{"n_layer": 14, "n_head": 2, "n_kv_head": 2, "head_dim": 128, "bias": "all", "init_std_qkv": 0.0201, "init_std_o": 0.0038, "init_std_down": 0.0038, "lr": 0.00656, "lr_mult_down": 1.5, "schedule": "wsd", "final_lr_fraction": 0.05, "doc_mask": false, "steps": 4716}
Each number is 200 + 40 x the weight over its row's rms, rounded and kept within 0 to 999. Layers, rows and columns count from 0. The size before them is the row's rms in percent of the matrix's.

# down: layer 3 MLP down (transposed), 1536x256, rms 0.0145, rows 9-14, columns 0-255
# up: layer 3 MLP up, 1536x256, rms 0.0575, rows 10-15, columns 0-255
down9,096,188,236,247,206,155,188,157,179,292,145,225,210,167,231,196,198,168,250,242,157,183,172,172,157,218,137,242,194,249,205,221,247,215,126,179,197,250,216,229,216,210,262,145,198,167,169,196,126,158,224,187,176,271,132,266,161,219,225,203,166,237,159,158,161,223,173,180,188,201,283,259,245,182,209,133,253,221,258,272,228,245,162,142,203,249,206,196,212,234,231,214,60,286,274,182,173,229,269,245,179,174,209,184,188,158,232,186,200,194,152,233,226,198,172,215,149,247,91,199,218,180,180,209,264,181,180,248,219,138,211,168,171,187,147,194,274,196,206,194,164,106,229,196,221,195,169,144,207,296,242,188,192,210,212,189,230,224,253,225,210,173,198,185,224,231,186,252,192,249,140,188,164,236,149,154,280,183,177,173,218,176,172,203,189,171,165,111,225,278,204,202,226,260,181,267,239,187,237,216,216,244,227,266,232,199,191,182,233,298,181,169,126,199,172,121,223,209,218,160,137,178,170,196,214,168,140,286,237,209,238,124,192,218,166,216,225,180,176,206,157,217,255,244,182,221,211,172,183,221,295,165,146,203,200,197,160
up10,098,203,194,199,146,156,180,163,147,159,202,272,226,168,186,213,162,234,179,141,147,225,262,261,175,146,218,192,233,158,162,214,289,284,219,178,185,88,193,194,190,171,278,177,262,195,259,146,190,219,138,244,214,203,151,183,199,182,210,172,208,217,162,221,111,245,253,262,249,227,250,201,194,212,249,129,238,161,118,232,197,216,200,205,188,168,218,188,147,201,185,308,170,163,269,206,220,200,241,130,234,214,101,156,219,203,218,187,138,173,158,183,224,152,225,193,200,214,194,152,185,188,217,192,197,264,153,227,212,195,253,198,216,225,235,244,205,274,162,154,161,144,191,193,177,204,225,161,209,150,227,209,186,161,186,217,130,126,257,181,164,286,150,189,139,208,217,154,207,189,212,244,214,212,180,147,155,181,241,255,212,223,137,223,196,280,284,271,148,204,190,225,197,214,199,210,254,191,172,224,191,165,262,283,257,192,185,211,218,236,208,255,143,208,219,247,207,236,185,212,187,227,142,253,185,161,152,217,166,181,237,210,166,194,251,193,170,97,218,152,202,206,180,176,194,212,200,239,97,294,158,181,229,161,271,176,244
down10,097,194,130,197,209,215,219,186,236,241,213,145,236,237,287,226,273,222,183,176,212,141,131,235,180,169,184,77,219,194,194,246,210,194,149,191,167,267,199,182,229,164,186,209,233,180,253,229,241,250,273,133,249,207,165,175,229,210,172,139,181,146,261,131,177,153,160,200,223,183,275,238,173,189,177,247,277,175,205,258,156,267,203,202,196,177,172,211,252,218,217,204,116,196,169,190,164,279,178,214,208,240,284,206,275,209,238,235,175,208,192,284,140,187,140,204,192,231,229,179,133,162,179,240,238,179,204,173,262,177,150,171,192,133,197,230,196,189,291,136,135,176,175,188,208,187,178,159,199,237,237,234,216,217,222,248,220,169,176,206,267,102,272,171,231,259,148,213,243,115,226,206,170,202,202,180,275,250,186,180,224,217,244,172,125,202,210,265,194,247,192,209,187,236,222,164,147,188,102,127,172,216,152,238,182,250,197,209,196,200,159,226,212,151,197,170,202,179,223,191,189,163,239,133,212,158,183,182,211,190,127,269,154,213,223,206,203,211,230,246,304,206,218,120,178,164,258,219,208,199,190,218,180,182,209,264,137
up11,099,241,189,269,155,232,163,235,232,92,214,127,178,223,189,251,254,163,225,236,246,179,190,258,178,210,187,233,160,237,176,187,194,284,222,165,219,184,150,171,218,258,210,181,196,199,146,199,166,186,163,263,209,200,197,174,189,249,180,175,292,198,253,151,130,208,212,216,236,187,210,191,211,206,169,217,180,197,160,157,308,208,202,173,195,202,225,224,210,148,171,216,247,216,177,230,217,174,183,213,186,254,233,185,167,244,215,253,254,199,231,192,244,140,237,106,214,227,167,206,264,288,225,187,162,116,210,185,272,251,271,180,166,168,227,192,244,230,141,215,258,212,208,216,95,196,243,144,204,217,230,178,147,233,92,126,222,157,117,151,188,168,242,213,189,161,198,131,193,175,177,213,153,208,208,179,204,219,188,155,326,187,188,182,252,243,115,160,154,221,183,222,222,163,247,221,208,158,182,192,214,222,216,160,270,290,186,174,130,204,167,147,264,232,110,215,212,173,194,245,208,129,215,173,244,316,233,180,215,210,207,162,159,162,191,248,224,185,225,238,252,216,142,163,170,191,206,158,188,139,222,211,213,203,184,220,222
down11,104,139,172,202,219,131,224,188,174,219,303,298,223,245,224,195,160,184,244,229,223,127,180,122,199,231,183,198,220,189,245,222,254,150,260,183,181,161,173,178,215,182,165,203,184,256,252,158,226,159,153,205,254,227,169,230,147,180,124,244,208,216,120,247,242,169,159,154,149,131,222,184,203,157,271,179,186,237,153,251,166,229,209,200,172,209,260,194,286,250,154,205,234,286,221,261,213,268,161,183,184,216,258,192,138,212,166,216,153,255,175,205,177,164,208,272,226,202,220,202,166,214,152,199,204,198,170,132,168,201,185,177,292,118,267,243,206,215,234,152,245,171,191,224,182,177,200,179,204,203,275,121,161,210,128,236,242,222,180,275,263,141,200,222,202,164,237,210,174,228,214,208,237,211,202,226,227,185,267,181,238,281,164,150,153,163,215,189,179,197,144,191,221,278,108,249,205,158,217,195,236,193,224,197,114,166,158,121,210,188,207,208,199,164,145,198,233,226,175,87,236,179,237,270,253,222,170,139,192,169,165,225,195,238,251,241,234,207,193,166,234,254,167,261,201,225,228,212,196,217,187,228,149,179,184,143,210
up12,102,212,163,210,162,159,247,233,237,195,229,226,186,152,191,174,137,240,238,178,180,169,235,182,245,243,146,215,282,217,147,218,204,226,164,194,200,241,176,194,191,209,187,216,237,223,199,227,202,215,186,194,141,182,198,276,186,160,198,214,220,252,201,204,229,220,163,223,251,214,231,153,125,191,235,154,138,148,232,221,246,128,164,197,198,222,255,169,238,201,204,187,119,189,205,155,155,155,164,286,241,265,104,197,254,292,231,211,199,210,137,225,139,181,195,166,171,229,212,142,171,220,223,224,179,221,198,203,218,218,199,162,266,256,255,181,180,219,219,217,191,248,207,260,179,294,327,233,181,219,232,244,183,204,174,218,157,181,146,226,131,241,296,206,208,210,112,203,102,179,139,149,233,173,178,221,180,220,152,149,186,171,233,229,198,152,188,147,238,243,188,265,261,198,239,183,219,157,271,219,83,182,186,154,177,273,228,165,175,181,210,211,237,155,220,189,155,54,187,168,208,207,156,190,229,177,285,228,244,151,222,184,223,263,223,224,232,173,173,255,214,233,147,173,224,141,211,187,201,142,169,220,159,186,246,199,151
down12,100,238,199,192,225,206,159,162,204,196,125,218,177,204,167,202,212,77,214,177,235,204,177,216,195,284,223,141,211,115,256,257,268,182,190,253,263,209,242,169,165,152,238,168,225,230,242,223,227,193,156,253,204,177,262,163,193,258,209,213,142,171,179,130,193,200,170,244,230,180,168,290,210,208,192,270,180,155,180,269,101,168,245,195,178,190,193,226,181,173,189,215,174,228,111,228,191,168,201,162,188,242,171,170,164,155,160,212,222,229,216,137,266,178,230,203,279,249,173,220,203,212,159,212,236,230,189,185,213,86,228,182,194,187,169,190,155,195,210,188,214,242,217,180,164,184,133,159,183,188,234,194,196,115,146,143,231,214,179,133,215,191,176,218,110,189,162,163,214,155,274,173,187,198,246,240,219,189,209,205,265,169,200,222,218,233,302,201,206,261,151,246,226,171,176,177,227,271,241,195,216,168,221,229,264,230,163,232,196,226,196,303,188,149,268,183,210,202,124,246,170,219,261,165,167,254,198,233,295,178,232,197,95,222,205,138,187,236,180,200,155,198,309,163,234,222,210,141,185,252,176,189,241,187,227,244,162
up13,103,222,221,233,173,199,318,209,185,185,173,223,229,228,209,202,164,211,227,204,214,231,143,243,192,189,166,235,223,162,166,202,186,200,182,163,174,159,200,208,249,264,297,146,203,224,220,226,179,218,236,241,236,202,187,197,233,247,191,285,205,209,215,208,214,178,134,271,208,184,282,207,164,226,212,200,259,131,190,297,162,99,158,173,150,308,210,212,194,170,114,224,227,235,268,275,196,210,242,193,190,134,226,183,150,175,225,173,198,190,161,183,145,115,259,260,209,189,164,162,191,148,172,168,219,179,165,181,216,171,198,150,127,112,136,151,266,236,169,131,186,115,127,201,165,160,252,239,211,136,201,185,194,231,291,190,201,160,211,175,183,202,160,231,222,186,192,166,189,168,179,215,236,210,211,229,237,140,234,151,218,220,189,214,178,206,197,192,247,261,177,226,245,176,206,230,181,191,189,208,198,137,208,169,195,185,260,156,192,132,177,147,122,283,215,138,260,170,190,198,183,176,291,218,214,192,216,248,219,252,251,196,215,168,258,122,183,213,230,181,179,275,272,214,119,198,141,227,206,194,252,287,218,184,164,211,187
down13,115,258,149,191,243,243,219,221,185,230,228,286,142,195,141,188,175,195,243,230,170,219,239,161,170,232,227,111,191,185,193,201,258,264,103,223,137,175,196,240,200,144,245,211,144,202,243,216,82,195,225,241,201,196,106,168,250,212,196,112,270,275,149,209,175,214,189,203,188,140,256,187,262,191,204,192,241,276,129,241,245,173,189,188,161,188,208,196,152,230,215,155,221,211,195,157,262,127,146,156,267,207,202,231,220,158,236,211,182,187,180,224,200,232,278,195,189,156,185,171,175,146,186,158,154,219,194,193,255,189,215,182,185,170,186,264,183,134,217,217,213,278,213,214,148,225,205,155,204,164,154,214,281,162,150,200,188,175,180,127,158,223,272,136,184,207,167,201,245,107,124,171,120,180,189,201,236,216,189,200,258,181,193,161,202,234,214,224,219,268,176,190,208,226,223,282,299,212,275,180,221,195,191,209,200,230,146,256,247,268,220,212,207,206,263,201,165,170,183,269,203,185,163,166,207,196,219,188,234,224,137,191,208,229,232,276,174,185,202,191,165,222,281,191,217,216,234,147,102,240,165,196,240,138,201,184,231
up14,102,162,170,231,160,250,188,130,202,188,200,207,267,183,222,210,274,197,167,244,170,243,191,193,227,193,202,148,187,228,229,209,175,231,124,163,170,194,235,177,238,154,223,200,149,218,230,170,196,236,228,215,227,218,136,214,168,238,187,268,148,196,183,180,225,173,188,179,184,168,256,258,170,192,281,136,179,242,194,238,160,186,158,176,204,140,146,134,195,190,206,200,226,211,237,230,225,232,223,119,190,176,183,221,187,219,254,81,124,157,231,224,175,191,196,140,193,249,242,241,228,195,221,172,173,127,231,199,259,170,155,194,163,174,189,160,257,272,277,138,137,213,152,144,210,186,275,185,236,211,161,141,211,225,166,237,230,185,257,230,146,93,240,249,239,199,216,175,250,233,189,171,182,203,244,246,188,248,276,233,175,193,163,196,157,114,256,214,209,152,204,130,239,239,197,137,252,189,188,234,186,169,254,236,202,253,202,158,200,179,182,215,193,147,225,230,242,193,181,179,283,247,250,324,215,196,166,196,186,120,162,242,219,191,198,155,138,180,184,183,268,161,255,137,156,169,271,206,244,257,146,216,226,187,176,217,303
down14,098,116,165,181,260,188,235,189,212,152,172,147,185,215,227,184,211,287,225,216,173,213,219,171,233,256,214,236,253,230,153,228,257,221,201,220,175,180,189,247,137,196,146,200,212,217,200,194,210,175,184,247,209,186,177,192,176,217,218,154,164,205,212,136,253,167,147,223,172,177,202,236,224,241,166,289,257,204,175,192,224,239,157,174,201,263,295,232,220,237,101,206,120,198,167,226,138,155,151,180,208,220,194,250,240,141,223,239,200,285,197,232,169,287,177,249,150,165,120,182,192,213,156,210,154,264,166,230,144,180,194,182,215,181,227,162,144,165,194,197,239,201,184,230,250,209,253,194,213,200,256,170,182,102,192,233,166,266,95,225,250,211,155,145,164,220,165,201,176,156,106,255,147,283,227,199,181,199,248,222,227,212,157,191,290,223,187,161,234,174,198,235,189,224,212,251,186,242,187,167,249,153,174,210,205,71,173,197,203,280,228,208,204,233,173,214,246,229,172,113,122,248,156,165,300,188,208,97,188,228,177,226,170,253,184,260,197,183,203,158,175,200,176,219,232,195,176,266,175,223,226,216,208,214,230,166,243
up15,100,212,193,206,217,183,170,231,179,140,227,205,234,228,185,175,230,140,240,254,124,234,192,211,176,225,205,227,243,207,215,254,120,246,232,170,273,254,198,210,248,288,249,191,167,220,200,239,220,165,254,260,162,183,215,106,198,192,205,240,210,236,148,181,211,149,113,126,140,153,175,225,211,230,150,199,180,246,224,112,188,222,196,177,173,268,238,167,151,149,283,273,178,233,156,283,163,189,160,150,192,238,214,191,198,171,251,202,195,211,161,254,195,154,167,232,290,198,207,220,196,171,206,202,210,191,195,168,215,187,182,211,231,210,204,266,180,268,214,201,190,187,192,217,172,158,210,185,256,167,121,120,212,309,162,231,177,171,280,251,184,219,175,191,224,191,239,209,199,232,225,245,247,160,246,144,205,104,225,146,169,185,231,134,236,203,197,222,244,158,191,131,175,208,202,222,166,250,203,180,206,158,208,264,176,240,205,181,175,191,241,293,212,195,303,130,169,221,247,263,183,235,165,132,200,170,182,244,159,178,245,180,135,204,185,192,195,289,210,206,180,115,132,192,221,132,272,254,229,178,195,253,205,250,191,168,170